Weights of a small transformer language model: 5.01M parameters, a variant of Adam for these matrices.
Each number is 128 + 24 x the weight over the matrix's rms, rounded and kept within 0 to 255. Layers, rows and columns count from 0. Numbers have three digits each.

# layer 6 MLP gate, 320x160, rms 0.141, rows 0-172, columns 0-79
141154104137064139142136117156148139141167152088157111114100087137103130181124138109086163119116105106106140105152170134126136092128118136149124114111128066109154112123147130120161113092148152102091091109163152142084123101103155124153132179
130126164140124103157137144102124161129107160119100144137116104130117147165076129150090131151112182153145113146100094082126080151154107093148139111097096143074140119114130121122124124138102115144126096125065178095122141118152128157125154186
176101114172087090112150167152138147135121156150114140152140113132155141144113140113089100139135146105162113099146129148171096147164153155139130112127141124161115127120105130107169076131134120128104104095088208131120076087109148133110129174
154114134122106109133139117159162163137164154097094169129131102116125162140147141150094140122149125102120141115111147131114124113152131134098139133136108154152108135142111136142149153139129150168116138091147133141110115078130154178120131172
119120090136061128118146109124157159108076110161152172122150112139093112102122136110144148122119144111103088100106074174077099079146148111152135108118119141114113081140145132115100122098103092117161135174124111138105105156107158144112123115
150100170121114133133151118116191165108155116157144142192107146120160119128105151163126126122143095121144149166127095120171140161132135140108131096099093133122154146145107154155147113124131135084142148173119122095107121165149135154127158145
119171118155114132112124144131132175107161131111152140190162151100132101100130144140124105135145111118136104099088147095137111151129110155178140120117126135112141094110153169119121140143143180085126112129101159159132120127123157113118104168
102144139136144074143124152133128128108177109174121104154143150170146101124166188122099156067125157115107127137137167127119124144129146111109169088099145097145116148145127138125152109103103129132126063129104125106111075153137089164176146153
128133134153118144163137124151169157117135101135131119107118135120141152102145147116112143160137146115101140130125087124148100149108147112123101131163137132109127142141164116082126136144148148158107132123155124100136121161102115133139127087
170127170119163076139150127108122084135170140127132142147151118152147114158135129131118136114145119101106113131187149111102087137133161106117162083107142121148117084132146111118180133126117095158107171112111112126134122117157093157102148151
123125107184100100108111100112141124111119120183153130141142084102192133119128155112169092134129091119130144116135148157122130146149108109102129124134131185123129127175154126135133112112121126119147099111135146148094127147114173157151136151
101133112107145187151135141094148157092119129127089120128141133108165134111145103132135096103139136160146097141156121133118118142143156141158148123120186124116097122123161108159130086129141129154174108138162128187128133164140134145119140197
107127141110134121096094148121151100147062158136145113126152148141129143116087121108102167125138119117080133150117122113104146127119133089177144075094143150142124147132073067114151138152085124133153140163116157120145116133210120156136097143
144114160096152127132164116128126114161118134126100104157143119105137119172125105086119136086087132090164110145140120128105118149147123089138144124145124107090136107163133136111154121139133133161110162117120134112149112147105171072125176169
133126105101171121199129144193137114109093164178072167140121093138134100169114169111139143082144105147157131108129098137122115116151145124142115102111106132141159148106094094111180148133143145154120115135145150100150159144121109114079125135
147104122125144120152117105164165094101181153145077152106166143140137147115165137083129122120126134121136058115128129110125096146157146113135118105104113102149107145152134120091154113121097138129133139156120155159120111072122187132109152128
117134140085189098119166133109098149096132092150173117122089077094125096124130102173141071109119143129102116130093116130141144111129187127167100120158100096123106146116132128124137126108147092130118145166124157123162150140138142122114140109
108141120123117083164133094111150161146122127140083163107146118137107182114123100113130110125147171140146116137149136113086167132110159140114135155110119129108149137106106159117143087125160158120121110152139111117128177145131132101117118142
081157144186104112107140162178119110162113172139115141183110140114140131111102130202155144127146087104158135148133119167074112101135110104111102091119118161134156162181117128145134123167140082127111107128099135113161105127132145150144175141
115136147139133119185104172141129134120096111173094160119098120146117141122173110150103123093125089122139139180120154119092143123135096141122128100120142157133128137137155069094147101108080138134169132132149170105097153182149109154098155130
094095081169173085110129127168115128154112117114149144097158101084106099130103136143095141121115137103154126108137112162072118131167143088127140108162165166106078150104098102089149137111118122098156067151114142151127127157131134121120145096
152151119142121079147152128148139133115155140156133134165142079147116163118100170093163150118161149123111113146113145123133155108132191132156109099114094085163146140147141153062179093126132164145168128138154195108118092124182092146137098111
119187148125081117120137112141118152123147126116111134160091145136116116104152173121146141106140150145162125152093112090121097118170151135167140097130123114137075098109148148117149097105135150154135138127132141162194121111140133172082149152
124135121131106138114155163119158161123106139107132097147102122111128106115096140161129089120130155151114163148122107112113123156149115138125092120140125139138130151132113118116186097111112180160165120143095105150133143139117146103102127136
082134119139124115132158133109164159128139122070103156127155124135124100173153092151131146128146152100136151092161144119088103086139144140137172085119118106126164142147124101113131105071124106136141123177087126140147102097146121141114146165
149111091126165104162119129137138155113144120101117118132135120120110156152122119175187145131103102106173117117121117181089144131137121153123126132139136120130112136089154100085129128109115146148150149118154144167131106110107111153119150128
115120128152128109155137094114119135148126170133108106082135081127111160128098164102118123144088125123132127110142093122135135116142140129139088120117135141096140137136078138104137137129111137129181155087095137097114123152125159131079101138
160120124152116150117145104158158105105153128141121156164152117108157102116107154099128099117115138130125151121171101079099125087129138128121131110119132125128136132114114082151150117156116073141104136075132134135122064126134137171114150101
101149155106190074141115142161116134164135110145149080116147086148159119093137139144145132138115137105124126110106151145095085147135103113161153112149198136103145115057105154110150117143117081155127101146105174089058143157114162118120143115
138157145142142110168158135101207136151119149137113107111117129113139183138134134140125119108168104101148142098140138138137138098135124119110130111123096098088115156118121112116140108099103156167134084166128154113152076139169109139123159080
126119122158141098127116123209117137142115118096114116113141126078120143119148145154137125096100164096147122119142128118148149118167135134138122114116140097142121157083137134133155133070123132137122102149118120149118095120122135133144128140
170170152149111136139163112144132130089178115105144168143096107136140132109154155116096131120095122117135109128123131090102088165169136137137130130167125143159074152122151146137156110131112106142143113118134134124086081145147147113162161160
137104136156129089172093100161127170135119126140118104141131137154155157098139137098099102143112095137124118155098108130121145143152142087130141139115119121134107142137163088108137109071112153129102134147127106155143106114148125175148150106
104157126116133153090139119131140132130142159128147174116126108159091131186104190137128131135135143106080087164124112133138102158131134116147129119160095109133157115159121122088131090155112120185118121151137167135116117119093164157098161162
165142162109134085160122164086121102137122154102103114086146143109100136162123111141133140108141130107138126160157124156114154139157130109143152108166165140130104148097092074127194126087109106112121161126088139082120125112144135151143130138
106130125108136136125151087097143111130129123150097133138112134108136135154159109091101091143112136093133148131145095157129140087119138104138121104137163172146109114137092115167150077089114107068104127092116127077100154134120137188103133113
148117184127113157134133143097151128101160133136110093167121123101146130150150128098114165108125161133086081118111134086135116189184122084132165111121150131130125188134137125120176124133081119120123125148154134122107163137182187142134134193
131157174126146146145130130132143125118179154154118117144118146124138148136138136120110072130068178120111095126142117101130137148116154119113154117119128123149139173187128096115122137143077108135173102089104125142094105132153127139143125161
128070135129142088140135128179129145131123108165139149120128137147131143144125178100126121142150110106161083103108142119156118104136096130181117153127133140136084094164123110073143124158113185142143093154117181108166133121116086114148141102
098120121117157136123126121074189100157180141126120121084113090090171137142137097161112144135146147136132139142107108137116105121169145157127149103099125129123168102166082089129079141129164105124169124110127145131112097112115098115135109132
152146155114116138145105178122115134151145125099142140101131118123126141140123137075107103121171166130141075165125105138135136131140129133154086129125146158137151120089104101082135115166140179140122094126135152085105111131166163114082124123
116148138160093108105125105164125106105148130126090114137118114082139122130119137112125116105170114079140116120129123153144095153185144138178095113134146129140149091128168117132072132112118164107156113132105186144100147125140148156099127132
083090153137183102125083110140139140158121116154126114128158127160117106109127160105176156131112123141123115153116128152104100146177112101155145115140124107148156079130147132100154122121101145182144139112137143106150098074100127164139140136
123137088162123104106140109135150142164097141126135130158167118093096097100143148115132111084127148113142120164100130130127110072151166067127131116145119089093164166139153122131089130128121096146147104116110125159101111134126120099106158120
144139126133117111154124164144126079122131116118140141096112092120182132129158114161150138126109166121137123086117160116117114108127133160146127101116144136118145112160090102132133091144122142150135132154110181116130129140101122146176160080
174088164146127144140117136168153106113108147117128115152143088151152134130145105108102123132118093109174137133116127148125099144150162144125160108130086096147143116174112141132100134129138106120135148112176134095190110138137127171128134106
172109128128167111099112121145110154104132084148119121141152135132139120113092140109116094088137139095116090132119130151151143070167121084143131080162108127144099115118151163148132156112108117086120123164129171125153114119119123139175122129
132152092094086090121124131113138133115121163140102084128097096117084111110101158120144164137148130092132128132100122136059119108152111102131142107107129145121102097132146117118163118096113161173129136147129172151115121136184157145092111158
143112124098139130159147134122170148109154162102139105131088079129120136145126130113088127104101166106154155082125146112114123130124155135150142123102172119118176148163134134116142066139115121154133121105167166130160103148154136151114125166
088073126145135146136111112153220116129151147123109134133135133157142106130111147124111153091124163112144139134149140111099149131128164149121133149093109193122144102150120071164108115145133116116166142148148140135154143119159135113118121169
145127140130131122161122106170125127141163153153125133164094104183142145120155124150148149093109096124087114165101132136150103093155165139212184099141149155094159088168159140105114125110125100142156103115111166128128146128138158109120140124
134065101120147122161114198123150121090150134116116143113108128110139099096105121173135113117123094157133143118146129152120131159150097111114145142157139113113162137131081118148165135117144131129108125155140114113104099141148151130163134122
117141162133139082121140122142148142142116154132155143161113145129120121122134123125147105130073154113123146108123038130125173166139139135132139109116133143107160189103133097132164107076123175135085130149128147139134139112127137141134131131
155132088197135132197131121208139147136096070187172141109133108106145126140123111134121114149153136094107106123125124090143108129120128150192128082154143130127091114139126164110120133137119149077146142152129156152094116162186156097093102109
172140153118097139168117112160120162147096144109135140088129085119098104139108129145138148136168146092097136136129075159114202159130129138131123154119143093111152103145146147097128134125134136168156166150125160129163126154151160154187178108
091155096084138133129120159117162141153133104125081146169130158143122131088114120141136151114123151153142169138134127134111136127125116121091129139098137121120154127140136125140135148138154144115105136175127081127121135106153142147154155124
147118147104121127142116115134111128153131137113127135121111130099115144151103138165137138135097096152136099190121140155132146151154127126122101123115100138078161151139160132108149077134118053155189083171132143134143155115161120187126103140
114153132114122122139186138142149141072110104107121149094114137103107120150131135114129162124126163105096126124139117104097125104140110131125130153130167092133143133121122091129121141102071107112143108143148121159143138100142158081102140125
107101153114129112153159121119119169107149128104134122091081129138136143113187143098124098127115133135133119149133111137113123140132114123124125111130150122133179171106133109129154118141103127091148168142126117088134109150163107128145101166
185137126154138129150150114115148125166094138084108070121110148147137132167127141142122153129121125121093141127152134162110113149178110123100152132141149173104130158113114161147112125114100114130113135117124137137140109122088108137125155116
151140111119107133143125160117166172159154077120134158154095084117087151121123139170158114095146145123094136162131112172121145129180114112155144141155102153151161126103133138095097134128139155136111096126145132164111113121138108109138115136
139145118124127123124136095129147141161124153154131127123110128150122116167140124130108104114140099119116135071145096139120090116138133121133138131081135135096158081186119119125130150140140131137137141166140139173123138115113166120117138119
149139133096146116159120140159106143142134171124140164099140124129095162187116146141116122112137123141142115127094158123152116104162119134146161091153161114138141147122098131097166106141110134136149117151091173104107141094102176135162112123
136138094138131130131134114134143140151142148142148102110108126103101163169105166161116088129161139122151154128141092112156125178122078146138103082162116095112144127124108099136150115128160126148115130140161127099103074111130139137193125147
128139136091122113131107126115129108150152092082115090116165154153148081122122138150141162152107133072115162069134118118100110176138122161184138107161116101077135132133126115116128120075164156132114140148091144080135130131151149153139148136
154148123126103082191108130102113082134124132130133176145131112136087142178081112071103141100101142091163089115143121137127143169133121106157161133158150130081102099122144139120123114146096126137113122143153150151172125133145145102129166111
124107105117133136158117100135121116096147145150131104138122115125167140143130133145080111112109161139130088117161160152149127085136114111119097104126174101125148199156132178121172105154118085153127115138126129106094106138138149129108137116
143153169144168125134125129119157114120150114147131141144119153140155140118156170124116118111099131151116092078162124081101123100113119118121125096113132126137088104097088110100136176138081124082138120134122122120136096146157119124115146146
138138123138141117123133136135135147151141106182120137122109092147153125147091121117165103113162148084120116139128118169098134125146123111134129099172101096105155100129151135142125121103137155156118153172120118097157111134084128147178104137
143135111110137130186150124130167132171161158134124115126103103130121114117101111130127112114176141110176084147159127161082148120162171100135131081156140113134184154184122173098133141121092138136141143116129128139136106113095170165131089129
098094205137114148158123140155149095063121111167139087133148089117118134090139148141096149078085159089133081101091159126078122123165153144127147112072125137104111179096162132104106124054127136125137109151160181138134109153139142110156105108
080112172099109114157093116154178149118150119161130130129142111150166156097126186145120144145146143149120148128084110140141122140146123119115170109114174161093149151102079088138158104137096098112129129128133136127100104132170134163192073128
102125121156124108127161115113130133126153117107096126102141100101133124152130117130135102172161116084149116104148112129099052154141158122147123107131172111101110136120136147130126143072139120157155111136140140105112101139120117132161101095
149165102151165099140127149113097111106119122133182145170143103155186131116114140184153142097149144097178088135148136140134126110143150115130115075135135129078121172168126179075103106128160110101133108101135164090125142140158125134130101137
106135096127121126141155143159158166158139139100142122176148149197135104154135121126119096154088124105153128097127095100148167153120164109130138120090138130123141085109150129113122124146098160104134111119125147105127139121132125121125140115
076131083130129084158164126115126145139125123174135117151103123129169106117133131148094112131137129145126128110153126104106115160114138092109166113161166167127120086122116099080128138076091093090131150129182137117114115139116177134141083118
147141133120158140148136110130153131114123105100098118135130140138164147130150119089130146122120149094114126166124182122147112143129144176152182156139107154150094076143129157138114118086112134145119166126093137104135119141147134147140147141
151161117131102174118159142158146125099126145155111113172172108117130103154125172148132158151117135137103132089087114117051126158144149109127164070132138106124102124174136132151142099107102176115156127125086112154110127135149151122133121117
155129106146116150131127107140108142147152157134105108136100119122113138157117111146098155103170141107145128142111140132138079152156136095154171104169081137114128107116122142135151133155115082148164150162161160158111132133133152142091175135
109080105111096160147122111124152148165132138126099155083116144103125145142108183131075158141139085093120123088128112140081131137136130115139143107148169111114149149124106147120131082144151114103129118116158135109125134149154121100133126135
107141140083065090105101091127136136129159100120130158155110105121152139148144128159135129154185191159112061119124130131120110133148111082154130124173100143108133109126127134135134149100156171118124104147124172134056108142129152142147145152
136140133119123134117116124119151131097119141123093127130085153085154082107149113146163147131161102120132109159115152128101119111106147122128146147164158128095146110156138122111110114129141085118107112159137140104071099162154193163120110085
107076127111106099137140143142153185151164052116127121065156115126155121089110092113106099107125125109146129079120128146138103166161161136162140171148142097120178110163151143110165090085128173119182089147148146133117101115110119131137135136
118111078142144123135144135191124123149134175148135077133178128151118112133154136106126091133142142123136135112128125134144113145159128102139086111134134111112196081131121120095152139102186141145180155120123139131133137121126136129087168097
109131107139090148142113083103174186132134121173115125130127107150143135140117116138083177129148134121169106071140126147168085121096128146158154120109156120166105118115136112143150159067100089137111111116152145121121140150131112104129139126
134120126177141107143121149167181140156139183137149124095125130110148139124144141117139123151155159126149125134078125159126132086116139145147166093127139170127155141095154085133133161132116146106126107176107129101155116127189121139083152125
183135101104123152123154098109127148123135163094133086102114140089121150105132135133155125138078129083198105158125140118103092133139096101153134172128088087127128139081156111103165105122178114155128102130123151127118119089171138154122115118
115071150127156139123094119133128129158104135120121157135159127136121144141106095164135119112109132109144124109163125117137119083158199080166107138152159094096177103119148132111125129134124146126124101150076146139162159110158168139107187133
148156129129110115142160145133133128129119111100144139102129125132154091162148134139119112178156146148155078132137153126099100133158096079144099097123157114116126105098159095127119150097118140101105102153144121139136128136109128140156122111
078125128119142088143120143132119151114144172136132161126139073131146140106114131160102119076061119079114122118202107123103165117120104103132104133113147150143110129142133131131143074146168104136139127100149136116125129126126135136118177166
117149117161129111143110137147135160113102145134100119145140116137135147153112111114128125109172111116130093139132099130130099122132143103122124082063126162133127096158129113096149166100153105110094138132138161142102121158116142164100106147
134128099138104156159131109148125133143133136123108128128101123119150143151138159124132121128137178091164052135119158137133151154161150116125135076098148135143129125148141153149177114138151133125129114108144152128138143132137126124076128143
130132113133106136174125101104127160116129135147137155156141114117146171130141141146106110116123138128113148159117166127140113117136146086142135141145101109109115117094171110134156136111146143144141109147117111123116096123159117116117142112
111092139147108128149113140185142133130118117131148118157157151111148117126138161117121105062136093113124082172170137127145130173161064085122151125137120086137088139120153118133154072113112092139082101123169128113110123162182107164176167104
131151108125146162160117125152123118103129100124102149144082108142125103125106130123130156087169135122152139128115148128134145107183115172128132130120094148133146156102154144119139131085134158178149144160117126149083165154127098130135167095
128108154099108136148128162134117130154099121110091157097118136099124168107079097124131127145120145104120123098193091175137088158156119100196164117112148147121153178122073095117165103079130104140144161104117156079151090142186145158162121164
155107048137121133163122134180144107124116122125100140128125125152162136119157124163133096108103161159164146160132119145128154116162117120129125163129130115102151148132097167155133091120132159113147152147056125123162127149118116114139154075
095146099152144123172206141176181134147130108138117118141082142085118152094098124150135104114096158082128084144138088112148134149184111069121153099118110154122162144126147074088177098115130104112112074123145142137146117171086157155151128112
078114102122112123124126200116136147125109163132112144125157148118131133127107168139109094125137147118163121123175106114131140137141137166125131085146096140113136140109155121105154124087117121110124090137116118110115108110171121141133108138
151146137164105129139121158110121126135166148132119169130126045087158133112123155171112102098134104115146135132132115077162167138121142121151082081113120116126142158156159163140171120088164117120113126134131134129176135148148148136165120112
135060114143076138141120153135130136119144103093122089144128085094121156166124154147150105100145125110115081146117151155103094164092126111188189154128124183083075178141144118108154124137048100099129135149124164142135108191167117115137153102
133154138098095124148118124179133116166159102118145149122079129163157076158152179112138137139189151071118135171130134130120126152160137127184132139149144129145131118121137116125113082114089143118140129121105147137138127135165121117147142095
139118146129148112156150162137129127125143150176144126117152064125116108125092145152111148119134154111108110082101135131111130114208131098146134121098127063120139120148129165102157138116107118117136112163129173130109114169144102137173117135
132129125174181125142122151113129157125143160129133120100074146154190130182109127111098131088120135107143093103118127167124081166129102162136136157165083143153161129150092137107100134143079121159129161119150196099097139083119115123123094105
144159183140073143110166080139157105125122139168096121141104129096162138080146158129160111102176152110129133161122079155128139137152160161137139118104093103058101132140154101155147144140070129118102134178158143128124121139143127082135119127
156119151124106135158166180141160160097120150100116110160129126154115170150121135123126160092110151165149080114151108118145141140156116151143150116131133104093182149133104150141131141149128126168151138128120127139151136158162119154152096186
132113127138121138100175115159157121129152157120137123145165164106118125120097128148138110109141123062125091130109104122169111126156121152159123083095159089140122120153116141084135132109089099141122133121153106171166109161133123129099129107
114125140132122135121136179166124140145142092159158140124151097127139135139133111088069088121120118106140129158107154155142119064129121119106145081108101141135126144158090105131150116122117150128121111135105133125117091094133074145201094086
094106129115116119169119154119144108102098119109147167131127135102141092078132126141140109117135172124112150137115148117110126123173176124154091098165151156137120130119149139160147130108104160120118135163129149154169165148138113125159123123
127126147117133161105194121147136172138158138101163110120081108094162091119136116120069156140142136110114103100136075125112153125144104089204170121089148136085129158119142111174160144101117112145169114177158170166105113118121134127129078109
132140125153119142102155102155189112136113117124161100158151094090141144140115107126129175118148118123142154106131140150126130116162112154158134142134088135118166153137094110128109099130105125144143151156115127134135049151139069104134137142
125125144106118125115101180144124174146111165117098142154100149148143138072130133081153125118157087110147128124114092154091150104142109143127120122123142092114127131114117111136120127137110108131124111142123136125124117125154128155120094148
147122122168131133084114139116111116168132134150118125164100120098161106131127149114122132170125112101152087141138103126134142145132140095111126095154115118099133106104163111118101144152136117101113113136095112121160129162130141118156129069
114150145157124117142189108109113121074135117162104160152115119141144065169139102118097135153119109083128096159139151109149089126140101125131119087134159138207132164134149134139145105108125101118098113136133122150158126119084116134144146159
104109139138119115153122115111105146164119125081109137109113108134125125107134152135147135128105155102128110130127104115112120125168117117162140141152107086141150118133113125101120125101135121144140139127104129128083125100163156132113131133
105131147115135110165168108134144139092169143134120100124146135148159141091182102126129138150101088097188106115096115088161145116176153105143113116136135135129142140144099139076150130111109115143106145135121179133118120134114128116152097143
093097156138101102122144083115161162134129115125098152109106112140142107177171104141135106137096093111132123142135143164177104119141097085129111108128166128093181129123132119134133148119147099091134111137111136137137114128178114175085147117
110127135119137117110145126126106100103094151129080092126168074083129117152155121115117081133119096155155111164155150110132128143120135124117126140188176082162109125146143111153132152132142111158141105136148138161103118159168112153132157149
071144120146106128128172168122153141129194109109124123106120118140132126112152133132110101162106153131137116095120129135109086128183123121120122128120124123117133122103095152098099105102118136116119089141135149135128056102134121146196117126
116145138149152106157218152147191150102110146152094137128123139127134111115102129098107161131137102134135127084132098089148086106159101115127162132131125125124165158183084116116116128128140131097155130135127134147143086051169137115114140125
109122098140111178104152164159149105125192150208110071100078109144133092143150141142139140126111110094143109137151129100088114165174147100195090073125113169078105157112119119142110111140082109162161136100064162141130098109129131132145132144
106136121121096134140190167133186121094165131101129144123141113152128090134159138103137154123104116111154104070107077111124102112122174120183180151154128139080106135186088127117141103102166140119179107115133157108112162150181142133121164102
146113165150145111103118151139145139151152102126108123090094108137117122158125160119137132134141175110151110099158121105150121105146130172117163127113127124122124112136122140075163125128116106079119110147140159105141124125129131127119146128
129148146098129140159142082147123146084109123177121094170139082159183140089112125113125079082148167121130140117114133126094121138159143131107114134109115127113125148176154138136127122145145131141156110134168131115146119146146112147133115140
134093135143118093161123182080103124136155115112130143157086141114129135150115123123115109129140137113095090109100141182121100104129124110171150124127112096123113156124134128127187114150095140148136080139127160072115150142124121150131137113
168153113129123138149126131121116145155104116143166145126123122110124096108125115098166161150113169115169123129156112142111127151149093123147152093117150090107130139137162155122192147131114129098138100134135147132092076096144136142165123148
123179134092115150159139096148111136137155121085139140097134142128131137138115154108141086107129139126130104086101131143145125173161143138143132162125128090077136151108119099100160150111064146143113119096117136105157137140105117115121143135
129155115119069110127129102110169143140090139100132103131181141099143164156088123110117120107124162128120107124127151122109112087147162116151095083134121138163105131103128146085119140113122130135116110143145132142123093167097147148074133128
116121154091112129165159123120114134141152131138140145128107133156157114142131191148142120141109153114123146130129102173133170138152168101148142112148115126130136151146097119165145131155133119144141080100129129115135124160122085128121111138
121116116148159088111120106120143116122177140142137126104147070124115130092106158093110096151079143121150103095125135159152130126134159072139101142137140125095126171136117161162120110110043072165134110125134132164111118086113083125113127111
126170108127147109146114111127116167115141155135154181094126116089153111125155167158125090120127128108114124104119147138113126107111116125090122077143123132147187158136122106100140150102119147134114116135109127094105107119130107142118127130
151143126126089126130151123108103134096132129116182102168125119125120098126124104098132102094127134084083108132129154139114127122160077091146147133166130144115115139105146142133142117090101130149130109124105219112122115132136173137166135171
128106141115098161100180113208124154126125105115075124126096118171160126149151169118114122123132138151161123119115122114150134135128148113142152160110080120087129109128099113162148099084131104121122104127134134128129134141131134137121145143
164118110129096135131111132141134117116088111113130147121169096137153122136120109102108121091142158150155095130108130100138130138165130125128134163111155127108116134092119168145127121130122103134128129109144155075108108143145152087161153128
091135145098147098140144103184164128141139132123132153129138100151113109110126151126131130130100181111145171111137142080112069114132161137140159107152154112108155127110130106120157131135150144106124131168136134089130095147177151117099130136
133144093145123171084114158154147154131191149123109102102122074113155109131118117136135080145113137089129119098117144153134152170130126139164146100153130116068138149148132124086135142157153076175113122140101158118072089084141146129107118114
126132123136115145148167167114146155146131103148071097124140123105153094102096160158141129077109158093128125153082132131107101129147135118169181090126146107131121156094138099098163092072141105123148101091104159134149078147141134151161144089
142126113088104129186141122146146151082112128131129116115089103117107089134122162133157118147133134079139111181138115117105150141145127083155138141118084093125147159156099138127136100100126119151108121202123164088141070117158120107171102133
114130176129167094148102126120151177156121138130146145181133137175142166132145136120129144128165091171158120156109114135128084145129151129114106107088116154129111120145136091115148081121104098137133149108139132092127141114139131120107131148
159152140113151141145120136115139115120140152159123133129117107098116142139122154175137150098117123144099166083137113143167150116147133120115129115116143137173138128155111098130131121083172162089152076091152121095144130123129112143100134133
132115141164129150145079110139132179133106086131125114068173118090162131123117103098124112148107126087160098163140151114129103159168176089156115133125135119095133125128129133109153142067102094143113142153109142119133120131199120140132098142
146120110114104100140140088174135098130106150128150136110099145152135132133156112121126106142200156139099080114113149161101141112122175099168139145120119114149144103106178135115144090114134121133142130141106141122111153118141172111110132116
096138117168164170114122122131138177130169153124173126132140131126132124116153133149127076158119106103116163122095111132159112125123115111139154127122159133144095112138110109136150107100128102141101116152146142116154115123106143138138083134
132092152131110120103122111127146157112142091136179122136141148143107161147137177130140160087126154134123136129145133160151106095131166149140150111114177170112133129120106108117113123130122099162143161145109156106098100140129105159139172128
132182124144106114131112114124108119120119126138122078134101144131104136148054130119120116117125136119148106146140121129144134153130143122195095134152109117136124176128109108114151178130156160185075133141129113112133156122149113131112129152
139116136169109132127168086101107136104134135154142128128094142134147094177162122112113140117095120170081122116157118125107104164164135121128133080139156158111117148112127136138157096140075128147125119134113183121147107123146118112081107118
141157134141138134145144131115136099126122157157160130167134122135161127162097080173144117125144123145152122156125090095105091130125176120126186102140105084147151185124163149182136140139116140154124107125169141135112132152096111139143113151
148127146131142132114123100120134193109116084159134166137105147113117134149149135119128136114105144128130098123115104145090143110139142121171179123147139134093144111116132086121082157115122093108173128125100165135154104073123144143101157126
119139099151123131160157122130170142101157144131123080140120108134150099146148143128147146128131126096090144131149138103111113124130158113140127150132120099136160152158125118124101114071108108106097105158101140155110096122135107112142104164
117124110141127101148195126138162151145129161123102110095146104137134122108157106113098124122118130097128125123165110086113139154142122148129143106132116119184143132140113132076161136138142137112131168093174152137132119115117139138122119112
120124142090126143120118134118147135154163139133126097106096115133153108111079134099147144136108100118150103108151116136136137136135143119115154151157089138120149103103166117109158141138156076145113146116134153099145103129140159139124144121
117115123160127149144121110124181128113150127150148136105131171154162098121132132106118109098123133118106162099140150086080117143142132106123104089119169151112112116131126148157105164100103152126112124120096110123115119146076127075139135141
113107163138143106158196191134143164125127103132104129160108106136125139106118151157102147126126126076158118101105090118141127126127157145170126144148087117123092163156130108129135134110124148137132114086140137080142089137166111160146126142
140134079120080142080138140163144140155082127173103139127134127100134116156140129115148123145121161141124132109093126120099133140167100087108132145084172130077144123120138117113114125167101111170156121117125152146129153141109128132110168125
122117169126161109151123118162127135101163145148144135162153125161153124119128135123167169092123144123118163120129110179142093081160121147128133151145150129147111119131131136139147107129126092160151126147114146114132122125112108127132165142
136111065135135102179083126178153143133098159157170151137083131160125120119120169140092103104100156092175112105131141104113050159182123169136109078132134088122136155140085115097129149106122140131100094164170177127135105150148092154159092143
155103120087127167131139116113156124095144117110091102127107147123093098125126099120115160101134079087123124104125132146131152095192129113142157123154101089123142156119114095133132116147150122116136147156137152098148074137137106140101131139
099166106129144147143120074122190120129142127170137100099145120143155127193115135151107143140110152072122114144087147151080120144160118126179075110104083133145142109104082107109129149101109106129134159114106178117144082114174114137124139135
142095133115109095113096082137087104142135141156156153172166140120108178171081132112091141128143170113124059119142146172138098152166127111160122130160124166144129134090134110111127105132118120173153131084141162118170104118128105163128124142
152147141110168115138167111131119126097141123122116148122114152123109164140147078123106146167142149131154136128117122139117112151123116123158120113165113117135136140105121125141174123122123154155099081180130155098111124110122091142126170126
115142144170119156143129142146135124095115090117116159132117143142109141112137105148095108107120130132133092122165161142115079136128114111129141121181165174119146088110095098153177102135102109127134100088095117131112148096162168121147090159
128138128147115142138173183172157177126103149166178115132131100089131105096090143151116090163147118112130076117118140112110106112137136088141119094154102120131143114162129148092145153157096104162075153101150149141140134167107120102099110095
100129116125124137146129151116151117071112135110107092130113124095152121116124139116142124118102102123088136134138096162114165108119147123118106120116114182154140127140163087124158114145116118138119090153124160131136130165122125095106105125
133123117107134102112133106197144110101117127134125173145130122120125088130150132126099173120089097113127128116127111117116121132152119087136149076118108110139100109128155112134163119152128078171104110130174149112107110179113143122111122127
145119181162125105128113169130111140136106126110136142135121165101177166138127115147156128118115133107128073073165123168128112113140109091148133118147146136116106150122131125088119123142154145145132120117107182088121110083163120161140114136
136120150128103096135115124109136136138123114142149164154111117095173145159146131109108110135099101106123077149129140134123126092137145162159111168160126116078127158150094131169098137123077124118122123098092168167137164120159152125115127110
122153115116116083143118115142143148132121139156140144080118075117110147129164153151137133149146107112117069063135162164157152124147120108166163147130125105092110141118122110122103095094127135115122093137157232153128136104116139141127126123
098110130086110134149114122129119154093105119146113127114172089143087132109094131150150089105139132135101098117083109128125069109142092114183123144116129129084145082170103119101120089127137127142146140115104193119143158122143161121151130194
139142142117114161114137128129166119120164119168120070118116128141103107141083128137167138123142129142095096101121099124123125093144129163120073130121126083099136139136117103146168101067107120103180100139145127132159124129160122149138107185
179136133091118117114095108119152158117141076086127166103170133129104131119087112121114145157161139108100093159094127119083105077164118111199147119135147139122138149132108161076125112090171112090139147107178178163103112126149163149133146122
126158134124097127117128179141200125113132113108151093152159129102137096110134130120103099107150110132080127094132107106148162140115141115163139118127110169101103189150112165151114137128145154104145109113155156120138099103151138168153134158
128088129097119119165086123151142132121125125092120150120153120126128133110135082099155160146139175102166124142159108124125124149166171115131152091139170085133106119130115113122093123094105124116138135141116142138143185143143152149158133130
111166120139134105105127116130144159150159113127132132118122113148152137110112180139082105138111130134121110105143097148128129075119144104129100153089119133158128133101107131125142136110108118083151134146123123143097143096157103086128143126